Weights of a small transformer language model: biases.
Each number is 50 + 12 x the weight over its row's rms, rounded and kept within 0 to 99. Layers, rows and columns count from 0. The size before them is the row's rms in percent of the matrix's.

# layer 3 MLP up, 384x96, rms 0.097, rows 213-285, columns 0-95
098:53 51 41 70 38 59 45 51 67 61 55 52 52 33 23 68 33 45 54 54 30 57 57 50 50 45 55 62 52 60 56 51 46 53 58 46 69 36 64 57 48 61 54 54 57 54 63 59 34 33 14 56 58 42 43 62 50 46 82 63 56 60 54 40 60 51 36 58 76 43 62 36 63 56 57 37 55 49 47 52 75 42 46 49 37 49 42 69 35 58 50 40 79 73 56 40
093:58 35 65 44 45 42 48 39 43 41 81 72 45 38 48 49 35 63 53 39 31 19 54 32 55 47 50 48 62 51 62 54 50 42 69 43 58 56 67 42 39 29 78 53 59 48 54 55 41 34 39 61 32 35 58 23 50 40 68 56 68 34 55 35 51 41 39 45 48 41 56 52 52 52 51 43 37 42 62 53 67 63 48 37 61 30 53 72 43 49 55 51 45 66 45 30
089:21 57 26 42 57 56 41 37 40 43 54 43 52 52 41 26 69 52 30 52 73 50 65 58 53 65 44 58 41 39 73 51 52 40 63 58 39 44 62 62 25 52 50 62 77 60 48 30 41 60 50 40 50 56 49 30 47 56 44 59 70 47 50 58 59 71 42 35 60 38 38 58 58 33 40 42 54 39 68 62 34 65 39 61 54 53 32 58 53 49 40 43 72 62 57 49
095:55 47 35 58 38 52 49 53 61 31 76 55 28 41 48 38 48 62 47 35 49 49 52 56 37 62 56 25 54 60 49 27 51 54 54 43 45 45 51 43 56 59 55 39 70 52 54 47 37 34 28 39 42 67 38 42 28 47 50 63 61 34 49 35 47 79 37 48 44 50 39 59 49 58 26 74 64 59 42 57 61 66 48 30 50 80 35 44 39 61 50 48 44 73 44 50
093:34 41 65 32 40 41 45 58 60 47 34 50 40 60 42 56 39 66 58 34 46 56 42 35 26 27 40 72 63 54 49 52 63 29 44 47 55 39 40 74 53 33 66 43 57 45 30 44 43 32 43 65 61 32 71 45 51 36 55 50 57 64 63 25 45 41 51 54 36 49 64 48 40 57 67 61 55 38 61 60 45 49 40 53 35 37 32 43 38 57 57 35 38 31 31 52
090:38 46 66 76 62 40 46 55 59 64 54 59 31 61 36 53 41 38 50 38 42 48 42 42 26 51 49 43 45 48 52 70 65 56 39 42 57 58 57 45 52 43 43 70 62 42 69 85 60 72 49 51 39 44 27 37 69 73 47 59 42 45 53 60 33 56 39 53 44 67 39 50 37 44 54 47 40 49 47 65 55 77 36 55 60 39 58 62 48 45 55 46 25 51 63 29
105:60 46 45 46 21 47 65 56 44 57 52 46 62 39 72 47 25 45 18 52 37 67 64 57 42 36 46 68 64 64 38 45 59 65 46 71 56 59 60 49 52 46 59 44 61 53 67 47 52 69 48 59 52 53 49 56 40 53 33 49 68 66 56 30 43 57 33 45 54 48 48 60 35 61 43 64 46 41 37 40 59 40 52 57 43 58 69 30 42 40 62 26 74 73 41 53
105:50 46 41 76 39 47 58 41 67 50 64 40 46 40 29 51 61 46 73 54 49 52 37 46 54 32 67 35 48 62 53 31 38 37 53 43 37 34 56 86 57 57 39 47 40 67 60 50 58 46 52 42 36 59 47 38 51 63 49 48 59 51 47 43 47 63 43 28 46 62 61 67 56 68 72 41 50 55 75 56 48 49 60 36 51 66 74 61 59 38 37 36 21 43 50 47
093:47 51 62 45 34 54 63 25 52 46 46 58 51 57 74 42 41 64 64 30 52 48 42 72 44 90 34 60 46 58 64 56 54 50 56 50 41 49 42 62 63 42 60 60 83 42 62 40 33 64 50 54 50 58 45 39 45 63 41 53 58 39 50 47 43 57 47 45 44 41 73 44 48 47 53 33 39 27 57 64 80 51 68 48 64 52 41 56 52 24 62 43 53 59 45 60
078:69 70 56 56 37 57 52 45 39 53 42 46 28 59 52 47 61 32 43 67 54 34 53 69 54 72 48 32 29 34 62 37 34 57 66 62 55 49 45 52 62 60 25 55 39 35 58 51 52 59 33 32 50 55 34 56 67 61 57 67 49 48 46 52 49 51 43 36 55 39 39 26 57 44 48 37 46 40 53 64 57 54 56 67 61 57 65 21 48 42 63 51 46 73 31 27
087:48 70 55 67 37 44 49 55 56 54 46 43 37 64 72 61 61 35 58 40 67 61 45 58 63 65 67 45 41 35 73 46 50 77 48 45 25 40 67 38 58 35 59 66 56 35 41 55 32 62 31 50 36 69 49 44 34 42 44 59 64 44 54 57 60 44 57 40 62 34 49 52 34 25 57 37 47 48 36 42 46 30 42 73 55 52 40 41 70 52 47 50 61 69 51 44
103:41 59 58 49 72 56 50 45 63 56 33 44 38 37 34 70 72 14 34 44 48 57 46 42 53 45 64 39 55 31 49 68 31 54 60 45 65 59 69 23 60 49 58 51 50 46 70 55 19 52 56 51 45 54 38 36 54 48 53 56 54 40 54 60 41 61 53 52 51 42 57 32 52 47 42 42 45 63 62 57 47 63 58 50 52 15 63 60 50 50 30 51 24 57 52 42
079:69 41 70 51 30 27 58 76 52 39 71 35 67 54 55 49 53 47 64 30 37 42 51 43 49 44 59 63 59 52 52 28 45 49 33 40 22 56 62 46 47 59 30 53 46 52 43 62 44 30 76 58 40 56 55 49 51 54 49 37 44 48 63 54 51 56 48 41 64 56 57 30 59 41 52 30 46 51 58 52 42 59 38 44 67 35 40 67 48 35 51 48 45 65 25 21
088:48 65 43 37 35 70 36 55 79 60 43 47 70 61 42 50 69 39 32 41 36 72 40 54 45 48 45 61 58 37 72 51 47 40 53 56 21 47 63 58 46 44 55 46 45 38 34 45 43 59 43 48 64 57 31 45 57 69 47 43 52 57 49 45 37 53 42 45 61 40 36 58 59 33 55 54 55 51 43 43 36 64 18 54 33 61 24 36 53 34 37 50 47 73 34 49
109:49 38 63 22 38 40 68 64 52 46 29 44 45 57 61 57 38 74 41 35 29 46 52 52 39 55 57 74 51 47 54 65 52 44 61 33 66 39 51 46 61 38 62 62 37 57 63 53 34 70 63 45 36 63 44 47 32 42 76 27 40 63 77 42 40 61 36 44 58 37 43 46 41 51 51 27 51 53 41 37 43 61 61 35 59 47 62 49 57 49 60 43 40 54 36 59
110:51 58 59 43 47 43 33 52 48 69 36 44 43 45 57 55 60 50 40 55 66 56 61 56 31 50 62 34 52 69 41 47 49 70 34 57 58 51 54 53 64 56 59 41 83 66 81 59 40 51 56 54 40 46 47 35 36 65 43 68 54 70 31 32 64 36 42 70 55 13 54 54 52 37 54 41 51 57 51 65 65 49 60 32 50 45 76 47 56 46 40 49 35 57 47 42
093:64 52 52 48 52 42 57 40 54 49 44 44 37 52 29 78 61 33 58 65 56 33 48 59 58 59 49 42 55 41 49 46 36 36 64 63 64 57 49 62 70 59 35 44 40 45 65 47 29 45 39 59 45 45 51 60 62 64 70 53 45 53 48 37 30 55 76 40 56 60 60 30 62 81 22 36 71 58 49 70 55 46 62 51 42 62 73 52 35 54 42 46 36 53 36 56
097:47 33 53 66 61 67 53 33 48 53 58 45 63 42 46 34 44 53 54 40 60 56 56 56 63 72 43 50 54 63 55 33 51 61 47 44 44 21 39 40 39 58 37 31 51 48 57 51 18 41 54 54 42 65 57 61 31 53 62 54 59 23 39 49 51 40 57 39 41 38 50 69 75 37 40 35 53 44 60 26 63 54 63 68 76 24 55 55 44 61 47 62 57 40 57 52
124:67 53 71 33 36 25 65 43 39 33 65 44 76 54 66 66 64 45 28 46 46 68 53 67 47 37 47 41 69 56 39 34 58 54 70 55 46 50 36 44 66 65 58 53 46 38 67 64 43 40 54 48 32 61 33 24 45 39 51 29 40 64 31 51 52 52 48 36 44 49 45 41 57 48 65 61 51 43 47 56 54 47 49 53 70 44 65 28 51 54 51 35 54 59 36 45
098:30 26 45 37 29 62 43 74 42 60 43 55 49 43 68 55 64 67 53 57 50 34 46 37 42 31 65 46 61 40 60 51 53 39 50 59 50 47 63 47 34 54 36 45 67 49 58 45 46 60 31 40 48 52 42 49 26 40 43 41 48 66 29 43 36 50 38 57 61 57 53 49 34 45 30 42 43 47 67 43 62 50 50 27 41 30 52 59 73 42 80 47 65 56 74 48
086:46 64 56 65 46 44 52 43 40 41 43 61 49 57 32 51 28 52 63 70 54 51 50 33 36 35 48 55 47 55 60 61 55 59 68 58 53 42 43 75 39 25 63 71 60 59 58 51 51 34 24 30 29 60 47 47 43 57 68 42 59 61 28 24 42 40 31 43 34 57 46 44 55 69 75 47 60 39 58 40 34 51 37 58 22 50 46 51 43 58 52 40 40 51 51 52
097:39 58 38 60 40 45 50 54 61 66 51 58 47 26 63 58 57 61 61 47 50 56 27 58 51 54 36 45 41 39 50 56 53 29 43 57 49 44 76 68 59 45 55 62 39 58 52 83 49 56 41 76 23 49 19 47 55 50 40 49 55 56 53 28 45 55 56 64 41 56 37 46 42 39 87 67 36 44 50 48 58 40 59 58 41 49 52 55 38 44 44 41 48 29 35 36
108:25 74 43 35 49 68 46 29 77 51 58 42 47 39 43 44 59 56 44 52 61 44 36 36 63 24 42 35 64 58 58 59 61 42 33 38 57 52 55 37 35 38 62 39 32 23 61 44 25 58 42 40 32 49 39 61 44 43 41 65 55 72 55 54 43 52 35 54 61 37 39 73 56 49 49 46 50 58 58 50 54 43 35 74 38 31 54 44 43 50 45 38 46 51 52 47
098:38 62 40 43 72 60 47 55 28 42 42 40 54 48 36 52 35 35 33 59 42 42 44 51 58 42 62 21 48 49 41 55 52 60 48 36 57 66 37 56 58 70 36 49 52 49 65 58 58 69 38 58 48 52 61 49 32 55 48 64 48 73 35 48 76 52 34 61 29 42 57 44 55 43 53 53 69 68 22 45 42 79 30 63 39 64 51 49 47 48 36 57 48 36 65 53
100:55 48 28 32 56 65 41 58 65 47 63 42 50 47 62 68 83 46 62 58 51 57 53 47 69 47 35 51 54 51 37 37 49 36 44 35 35 42 29 55 53 78 39 49 67 57 61 57 44 52 49 54 70 49 54 35 61 24 45 67 64 44 35 54 50 52 29 57 48 59 53 64 39 21 36 48 64 48 65 55 54 57 51 65 27 45 40 52 39 65 47 41 44 54 68 67
104:53 61 80 64 33 53 31 46 49 71 51 61 66 61 45 59 34 29 46 59 46 47 59 46 49 51 38 47 58 59 45 50 78 40 51 48 66 53 35 38 48 48 50 39 37 70 59 32 34 41 55 70 40 56 37 64 48 40 66 57 42 50 35 27 40 53 60 38 55 45 62 34 77 73 53 74 56 40 59 62 55 62 49 61 30 54 51 42 50 53 71 42 54 45 39 55
092:31 45 79 63 55 45 41 64 56 52 44 55 46 49 55 58 51 57 44 39 29 69 55 34 23 58 43 56 37 30 46 29 58 49 31 61 49 47 70 41 58 58 33 29 54 60 78 46 52 45 58 35 50 37 54 40 34 52 48 26 55 60 52 43 31 65 30 60 37 69 52 34 44 50 45 67 50 51 40 55 63 44 57 42 45 54 74 28 57 56 41 53 57 47 63 56
109:35 32 44 52 50 63 33 51 65 40 48 47 52 40 64 57 30 57 49 36 43 41 43 53 52 72 58 50 54 45 62 54 37 51 66 50 58 24 52 51 60 71 31 44 39 55 53 66 57 54 48 44 43 52 66 29 60 68 78 67 51 56 63 40 35 49 62 77 22 63 19 49 39 56 53 47 41 48 32 52 61 53 62 55 53 48 53 41 48 60 75 38 53 42 66 50
092:41 29 67 57 41 50 77 68 44 52 26 21 70 41 57 35 53 33 60 54 51 47 46 58 56 51 68 43 58 36 62 62 73 66 45 63 77 42 36 59 62 50 58 46 56 45 41 50 45 53 36 37 72 51 45 46 52 46 56 54 32 60 60 43 49 53 51 49 29 63 47 49 58 43 44 38 44 51 28 61 58 59 42 48 63 60 45 52 45 74 64 42 22 45 31 57
093:54 60 45 38 52 45 42 38 42 60 32 49 42 54 48 51 57 51 56 53 52 60 52 45 17 35 37 25 72 30 36 65 62 28 42 39 50 58 58 31 33 48 51 58 51 55 66 50 31 68 45 54 65 53 46 38 36 64 57 59 57 54 44 23 56 37 31 55 53 45 39 51 49 57 52 42 45 58 50 67 61 64 27 48 26 38 26 60 43 45 59 56 23 61 59 44
110:40 69 68 55 59 71 40 51 54 51 65 36 56 49 36 43 50 36 51 68 55 31 53 46 46 61 64 50 68 53 52 49 71 48 60 28 79 41 56 37 62 65 52 45 38 42 63 41 44 58 35 63 43 52 48 61 48 52 67 53 26 71 46 49 53 44 62 51 60 43 77 48 61 54 59 46 68 34 45 53 44 68 62 76 68 65 58 34 42 52 69 50 73 49 44 45
104:41 32 55 54 67 62 46 60 51 74 58 57 61 37 56 34 57 47 29 53 33 48 62 59 38 60 76 46 41 43 36 50 37 36 24 68 54 57 40 54 48 71 51 36 60 63 67 68 46 34 67 61 46 31 45 51 37 45 53 52 42 48 47 25 42 54 62 55 33 32 52 49 51 77 52 57 32 39 53 56 56 55 47 50 41 39 67 52 41 74 60 35 52 63 65 47
109:55 61 33 55 45 60 30 45 64 45 46 39 50 54 81 30 63 39 59 53 52 74 66 69 41 48 68 41 60 50 55 36 49 42 40 51 60 42 61 66 70 50 38 57 44 60 60 65 38 45 49 42 41 62 44 49 41 49 38 72 47 70 58 55 65 52 51 50 43 36 61 69 38 18 37 50 61 39 49 53 52 37 29 57 45 56 41 41 26 55 25 59 35 64 51 45
093:51 42 55 58 44 66 60 37 33 51 52 54 46 57 67 29 42 38 74 63 65 34 64 56 51 47 54 31 66 31 47 65 49 57 65 63 60 69 42 55 53 50 72 70 62 72 72 43 59 65 52 46 56 49 53 47 55 47 49 58 62 52 63 38 45 54 50 32 76 46 11 49 44 38 38 46 46 53 32 51 59 45 58 55 42 52 66 34 29 57 43 69 56 37 45 59
094:48 48 35 31 56 60 34 42 44 55 42 43 46 64 58 45 27 47 59 44 49 21 45 36 35 46 31 44 61 57 58 64 59 55 53 48 48 40 37 52 53 76 39 52 61 53 55 67 33 46 35 35 54 41 61 60 72 57 51 76 55 52 61 26 32 52 45 65 51 32 46 53 36 56 40 50 63 59 44 43 67 61 70 52 22 34 39 28 49 48 31 49 35 37 49 54
091:45 44 46 42 20 64 49 59 44 59 29 45 43 38 43 60 76 47 57 54 39 27 30 51 51 65 53 64 61 45 41 58 60 54 61 58 49 34 55 41 53 62 41 54 44 58 40 62 54 51 69 57 36 66 45 62 51 68 55 25 55 51 58 57 41 43 36 14 57 43 54 55 74 55 64 62 38 74 53 58 63 47 53 56 46 46 50 53 59 48 53 56 11 44 52 35
104:55 32 54 30 50 55 64 57 55 41 41 28 59 52 51 31 35 50 58 44 62 54 54 71 60 59 56 62 48 53 60 48 29 51 67 28 50 26 64 50 62 38 55 40 48 47 61 41 36 67 54 48 43 69 54 46 31 76 56 25 66 53 63 35 46 40 48 54 58 53 60 50 49 47 49 36 66 57 28 45 44 77 52 44 63 40 70 26 41 59 53 55 72 31 44 50
086:31 42 44 51 40 50 43 50 73 56 68 44 64 33 69 30 36 49 57 47 69 45 40 55 60 59 43 72 71 58 46 43 48 50 47 78 68 70 53 28 65 31 42 43 64 62 51 69 48 40 46 39 28 48 51 47 37 52 57 41 72 46 57 48 57 45 55 51 61 64 58 57 44 55 44 44 70 56 56 36 46 46 36 53 34 65 39 44 25 66 47 45 30 45 71 59
079:49 59 31 40 51 54 38 51 56 48 60 34 62 56 38 56 55 55 47 56 67 61 34 76 43 45 49 69 58 39 59 34 43 57 52 43 40 62 47 63 60 32 62 46 38 64 62 40 31 27 78 40 37 68 62 66 30 45 74 52 39 60 25 48 31 47 53 45 53 54 39 31 52 49 60 53 56 47 55 38 67 66 37 60 46 42 39 48 37 51 53 59 79 57 58 35
104:39 56 55 40 42 39 58 44 32 63 46 50 60 38 32 51 47 45 48 61 41 42 40 34 50 39 39 39 68 76 54 56 37 50 48 55 53 60 49 56 31 41 64 49 43 63 73 33 48 22 61 54 26 48 64 54 69 58 57 67 35 69 38 37 63 63 48 36 31 56 50 40 51 46 79 51 50 33 62 51 67 68 62 46 55 45 48 66 39 44 58 65 63 52 64 30
107:43 47 47 43 35 47 61 65 53 53 36 50 73 42 40 46 47 84 36 42 47 64 61 53 45 57 57 61 74 42 47 59 42 67 59 50 50 38 78 45 62 36 66 52 47 61 63 38 47 72 38 35 46 59 41 46 44 40 41 51 43 62 65 50 40 52 36 38 49 38 74 31 61 33 54 65 55 38 50 54 70 45 41 35 61 58 61 60 54 53 52 58 34 46 49 13
095:62 55 54 29 51 51 68 45 46 56 43 53 64 42 45 46 46 66 45 44 44 61 45 68 54 58 44 59 57 54 46 54 57 52 50 63 41 60 59 43 16 31 41 58 40 69 46 65 54 59 60 57 78 79 36 28 51 30 51 44 52 52 27 39 38 45 48 42 63 14 54 30 66 43 37 52 57 44 47 58 53 41 47 48 49 59 55 47 33 66 52 47 43 77 51 30
117:51 43 55 53 29 48 61 49 37 39 66 37 64 53 58 65 53 63 50 51 49 57 57 50 32 51 46 73 56 50 72 55 60 67 50 33 70 38 48 51 38 32 57 65 45 43 55 54 24 64 32 65 32 40 64 43 46 25 57 30 49 74 41 47 41 25 50 53 60 36 29 71 44 50 48 32 56 58 44 47 54 59 48 54 61 48 58 36 36 80 52 40 53 60 54 44
117:46 66 30 55 58 31 55 63 62 54 37 26 48 63 65 48 42 39 36 64 71 45 44 30 54 55 57 51 65 51 32 55 56 66 56 58 63 27 47 57 33 48 52 39 34 54 45 54 41 46 51 35 35 49 37 43 63 58 48 40 51 37 60 38 65 47 29 54 49 56 41 40 38 52 46 58 56 29 62 35 60 77 55 51 47 36 39 46 76 33 64 62 44 49 19 37
115:56 42 54 46 30 35 56 64 50 50 32 67 63 57 47 58 58 59 68 74 51 56 59 66 66 52 41 46 70 71 56 40 37 49 41 53 45 73 44 79 46 41 48 47 59 56 53 46 31 43 31 51 37 42 61 84 52 43 35 46 52 63 32 27 40 60 45 41 63 37 47 44 65 61 33 57 58 62 37 27 43 59 44 46 36 60 38 66 55 48 36 50 63 51 44 53
089:56 47 38 53 63 55 52 47 73 70 53 47 56 60 64 52 51 51 64 53 51 47 52 61 70 50 59 55 55 46 42 57 28 52 32 58 49 42 44 46 66 49 46 39 25 56 62 74 69 43 61 19 41 32 59 53 48 53 27 44 67 44 38 40 55 36 63 62 38 43 56 48 28 28 62 53 57 53 32 46 27 54 36 36 55 42 61 55 46 74 36 75 61 42 40 46
102:53 61 29 59 35 42 69 28 47 50 49 48 43 71 67 60 59 31 58 45 60 40 77 55 49 62 55 62 39 54 49 55 31 47 58 47 40 69 65 54 38 39 28 58 52 57 77 46 40 61 47 62 35 54 41 55 38 47 52 43 67 58 32 29 54 50 53 43 50 68 52 10 54 38 25 36 55 43 36 49 61 55 65 50 58 51 62 48 33 44 48 47 65 50 48 50
090:53 85 51 58 45 60 38 64 35 53 45 60 42 68 48 36 74 38 42 61 36 80 53 48 41 59 60 46 44 37 41 52 27 34 65 42 46 56 41 43 58 60 61 43 58 51 66 56 53 60 42 50 61 46 26 46 48 35 52 40 33 55 43 39 48 34 44 65 47 70 82 54 39 49 57 57 58 53 44 42 42 48 34 71 41 31 42 56 49 30 46 49 53 26 35 50
105:47 32 40 58 57 57 58 57 54 18 54 53 67 61 41 65 36 44 43 17 41 44 33 50 72 46 46 59 55 50 51 72 57 59 47 39 42 52 45 58 67 62 51 43 39 58 58 60 50 55 29 43 52 57 54 60 63 53 49 72 43 55 28 49 43 37 44 64 58 34 44 41 13 56 47 47 67 33 49 37 58 50 48 21 37 52 42 40 64 56 42 50 34 53 64 66
115:46 61 48 46 71 47 70 49 56 42 48 31 54 41 37 50 49 46 48 57 67 41 63 79 77 57 50 50 41 38 61 30 24 58 45 40 46 40 65 59 64 49 53 43 47 61 46 27 23 47 13 52 46 46 59 53 54 57 38 32 40 55 55 42 57 36 39 43 53 41 46 52 49 44 34 22 55 71 67 37 58 61 56 42 54 43 52 31 45 50 38 41 55 46 47 70
127:67 47 51 39 67 48 51 36 64 48 50 43 56 51 28 54 27 58 69 52 61 50 45 65 43 52 48 52 48 29 50 73 38 60 66 54 59 55 45 51 43 58 36 65 61 54 65 52 44 50 31 31 39 57 48 51 42 80 28 55 60 44 40 56 52 43 60 20 44 37 29 36 44 59 65 50 57 48 66 65 43 62 80 58 51 67 70 44 55 42 41 62 59 39 51 33
091:62 63 75 53 45 46 51 42 44 50 36 43 51 64 43 33 60 57 56 60 45 41 65 82 36 61 54 51 54 30 56 43 75 48 48 42 62 32 40 55 53 66 46 48 57 49 56 52 35 47 49 32 54 50 51 52 59 66 49 51 48 67 74 38 53 56 49 49 45 65 51 39 64 54 35 35 29 44 43 56 78 46 90 66 60 64 51 40 58 67 60 35 52 44 69 60
112:81 50 51 37 45 29 52 48 42 53 62 49 53 52 74 43 71 65 66 41 41 59 43 48 46 43 44 52 77 57 44 35 38 40 53 59 36 51 66 38 54 44 47 59 62 70 67 65 45 47 49 42 30 42 37 29 55 47 46 54 46 71 27 40 68 56 26 26 63 41 43 48 58 31 59 50 69 61 56 56 63 35 50 56 67 44 44 55 31 40 59 59 42 54 55 37
074:30 47 41 44 39 48 46 37 36 41 70 59 51 50 67 36 63 29 23 51 43 41 44 38 64 53 64 47 45 15 57 64 57 68 61 64 80 49 45 53 46 63 52 67 46 51 47 62 63 46 59 42 52 67 55 38 65 44 70 72 64 41 57 55 49 45 52 62 57 52 31 45 30 35 48 39 40 26 45 52 52 49 45 43 67 50 52 63 48 33 35 57 41 60 66 47
094:62 42 50 50 57 40 65 41 45 63 31 34 39 26 47 60 43 47 43 51 85 58 66 35 54 53 54 57 57 57 38 42 64 76 64 67 64 61 37 74 35 46 52 61 37 55 50 47 33 45 41 35 45 38 36 35 65 43 42 45 42 39 46 32 69 57 56 46 68 51 31 50 48 48 55 53 64 70 36 50 68 59 53 49 41 31 44 57 45 53 67 46 35 58 40 29
098:37 44 65 37 28 40 36 44 73 43 57 51 39 47 62 66 71 74 48 47 53 49 48 47 55 38 66 53 62 65 67 35 80 51 54 45 45 47 49 71 55 36 52 60 61 41 39 46 58 38 38 38 45 34 59 35 47 50 70 45 49 38 64 45 48 30 19 34 81 52 41 65 59 37 40 42 49 46 38 38 61 55 45 52 51 38 44 44 50 30 51 50 48 69 56 42
127:43 26 49 75 68 55 63 52 53 39 53 49 57 54 41 70 48 35 45 73 49 40 46 71 61 55 33 58 63 56 64 42 42 57 49 40 38 38 35 68 60 64 41 26 49 51 49 35 39 53 45 32 43 55 50 43 74 55 38 35 44 65 67 46 49 45 30 46 41 31 55 42 53 41 45 32 60 52 46 56 52 50 52 29 58 60 66 57 53 37 27 33 56 66 79 50
103:42 48 46 62 44 48 38 45 29 50 48 65 42 42 60 48 55 40 71 43 36 50 20 29 34 68 60 50 67 18 34 69 50 69 48 56 53 29 48 68 61 52 70 55 59 52 60 49 57 38 50 38 56 48 59 44 49 18 51 62 58 37 33 41 49 71 41 66 75 44 54 48 50 30 67 44 42 59 52 49 60 47 45 47 50 31 64 55 48 48 53 61 36 50 48 63
108:55 40 56 68 42 61 51 65 36 33 58 49 51 64 66 55 60 62 61 40 51 81 40 57 70 50 57 50 68 75 37 37 51 39 55 51 52 28 17 69 59 47 77 48 51 40 56 54 43 48 59 77 50 40 61 45 41 45 27 59 55 45 47 44 53 39 26 40 57 30 57 53 51 31 51 59 74 69 36 56 54 55 44 50 46 48 47 42 44 48 57 61 57 58 38 48
102:47 70 50 45 48 42 60 52 60 63 60 45 54 54 69 39 33 55 45 28 40 52 47 92 42 57 62 68 69 50 43 60 49 43 36 60 49 57 67 47 36 44 41 60 50 61 52 51 26 44 56 54 54 53 37 70 16 42 35 52 50 61 66 48 50 44 51 49 46 40 66 49 52 35 42 57 36 58 40 59 21 74 44 61 47 57 51 64 42 48 29 50 52 48 42 25
093:39 46 48 58 42 66 71 44 43 44 61 36 50 44 70 77 35 41 53 46 47 51 50 55 52 72 28 45 43 54 50 77 49 78 47 62 46 28 51 57 41 51 39 64 52 47 27 54 41 61 55 52 32 54 85 30 62 63 60 70 72 35 74 41 37 49 60 51 50 39 56 44 49 34 52 41 45 53 53 48 51 44 63 39 67 44 58 31 51 43 47 55 59 64 43 56
093:36 33 39 33 52 44 53 39 48 48 54 53 44 28 44 52 43 59 61 50 53 56 41 61 56 44 53 73 61 55 44 53 56 34 58 62 58 44 56 48 08 56 50 48 65 67 45 41 54 43 44 51 28 23 55 27 42 49 57 55 57 74 42 46 49 46 47 47 72 33 77 75 36 59 24 43 50 50 52 50 58 32 52 64 42 46 39 40 50 58 60 30 48 41 64 33
096:42 60 57 47 36 42 47 39 63 50 47 38 58 28 54 45 54 44 55 62 66 66 62 48 47 43 43 41 82 32 56 45 57 45 60 54 22 49 56 61 38 44 76 46 61 61 67 55 44 45 41 42 36 59 49 44 55 70 31 71 40 56 72 70 27 65 49 55 44 33 43 52 51 32 45 42 36 60 41 52 43 48 77 47 56 72 65 46 68 46 35 37 42 42 44 49
110:54 44 56 59 52 59 72 00 56 53 58 49 47 56 39 49 66 57 54 37 66 70 44 65 38 35 57 29 75 51 46 45 32 44 62 44 50 50 63 49 56 48 44 42 41 54 56 58 30 41 68 55 61 57 42 64 49 58 65 46 63 67 71 35 59 39 31 66 60 41 42 53 51 36 52 50 56 50 30 46 62 53 38 62 71 48 52 49 38 62 59 61 57 49 31 39
095:60 58 46 38 41 59 43 25 79 60 34 56 40 31 41 36 55 67 60 36 33 53 43 58 30 58 40 71 59 46 55 61 57 38 40 50 48 31 61 40 45 54 71 47 55 47 52 64 49 46 40 58 45 47 34 41 49 87 51 41 55 58 57 44 40 38 33 55 56 42 52 68 51 47 54 37 42 60 59 58 50 77 37 54 50 48 36 50 34 59 29 64 30 62 73 55
092:38 49 45 57 28 61 56 34 38 65 29 64 38 37 45 43 58 59 32 49 31 73 26 46 23 56 53 45 57 41 62 49 66 63 53 72 33 52 59 54 23 50 51 49 54 58 41 46 34 46 47 69 63 40 48 38 53 78 65 49 35 48 51 30 49 55 29 36 59 34 37 52 42 40 53 55 56 46 43 33 39 64 50 63 63 69 58 44 60 45 45 52 43 55 66 53
135:61 36 47 49 61 45 65 44 65 48 63 38 56 45 34 80 39 35 43 60 44 68 64 62 43 28 58 58 56 56 26 54 37 53 61 37 46 34 44 57 47 51 46 54 58 70 57 49 36 26 75 58 56 51 53 33 35 48 51 73 67 70 44 46 43 53 33 24 45 55 65 40 32 44 45 50 64 49 31 66 54 63 50 53 50 53 53 44 41 57 28 35 37 42 51 34
109:39 45 53 47 46 37 61 54 62 65 47 49 59 55 59 58 50 53 48 33 75 68 31 62 58 62 28 57 50 47 42 49 54 61 66 63 44 30 26 49 36 76 54 47 67 39 47 80 38 65 55 37 33 53 31 48 50 48 39 39 69 67 47 36 46 57 53 32 50 51 34 50 43 55 60 51 66 46 54 50 76 39 28 61 59 49 61 43 74 50 60 29 54 43 48 57
097:46 50 58 57 62 42 63 52 51 77 48 65 56 53 20 62 70 64 54 57 49 61 44 51 55 50 35 57 41 42 42 45 56 46 51 48 59 51 34 42 47 63 48 30 66 73 38 64 39 39 63 51 36 69 32 35 40 74 47 44 54 35 37 54 56 51 38 37 62 68 53 60 61 72 57 61 44 40 61 63 62 32 48 46 54 50 64 38 50 40 63 59 24 28 74 48
085:67 32 60 18 56 41 59 52 51 43 55 53 67 53 36 65 57 64 71 39 38 41 69 42 34 47 34 45 46 82 39 72 55 33 66 45 44 41 53 53 36 45 63 47 35 54 48 53 42 53 27 50 43 60 65 31 61 51 51 47 46 23 53 28 56 44 41 47 63 39 44 47 48 59 57 62 40 56 46 45 55 76 54 44 48 42 41 69 43 34 52 32 31 44 51 62
112:45 31 71 63 54 53 41 69 52 38 41 40 59 59 82 68 35 56 50 43 41 39 57 62 34 60 76 43 43 43 36 52 41 46 44 57 36 54 53 55 59 67 34 51 51 57 74 68 43 64 30 61 42 22 58 28 48 41 25 45 40 56 64 32 56 71 51 54 49 48 52 44 66 41 62 46 29 65 49 48 60 39 56 45 51 30 50 44 68 41 50 55 42 54 48 52
102:50 33 54 66 71 39 60 66 65 49 40 29 56 52 64 55 47 54 61 54 69 41 69 46 42 49 75 58 52 31 57 46 65 53 52 69 68 58 43 54 56 62 68 40 32 54 49 50 64 63 36 49 49 67 28 44 50 56 47 69 37 74 38 52 48 47 60 56 39 35 27 56 50 57 40 32 49 51 44 49 78 60 60 54 28 56 54 28 42 64 46 42 28 59 47 48
081:56 50 62 48 55 42 39 58 54 46 48 20 57 49 54 40 63 46 28 57 39 50 70 56 48 33 43 55 39 54 59 57 48 37 42 44 55 39 61 53 49 41 51 28 41 33 66 46 56 42 62 45 57 82 53 64 32 63 43 48 34 66 59 71 41 82 67 56 49 46 68 51 60 46 49 57 55 54 60 26 39 64 32 55 46 55 41 21 47 79 58 42 54 49 61 56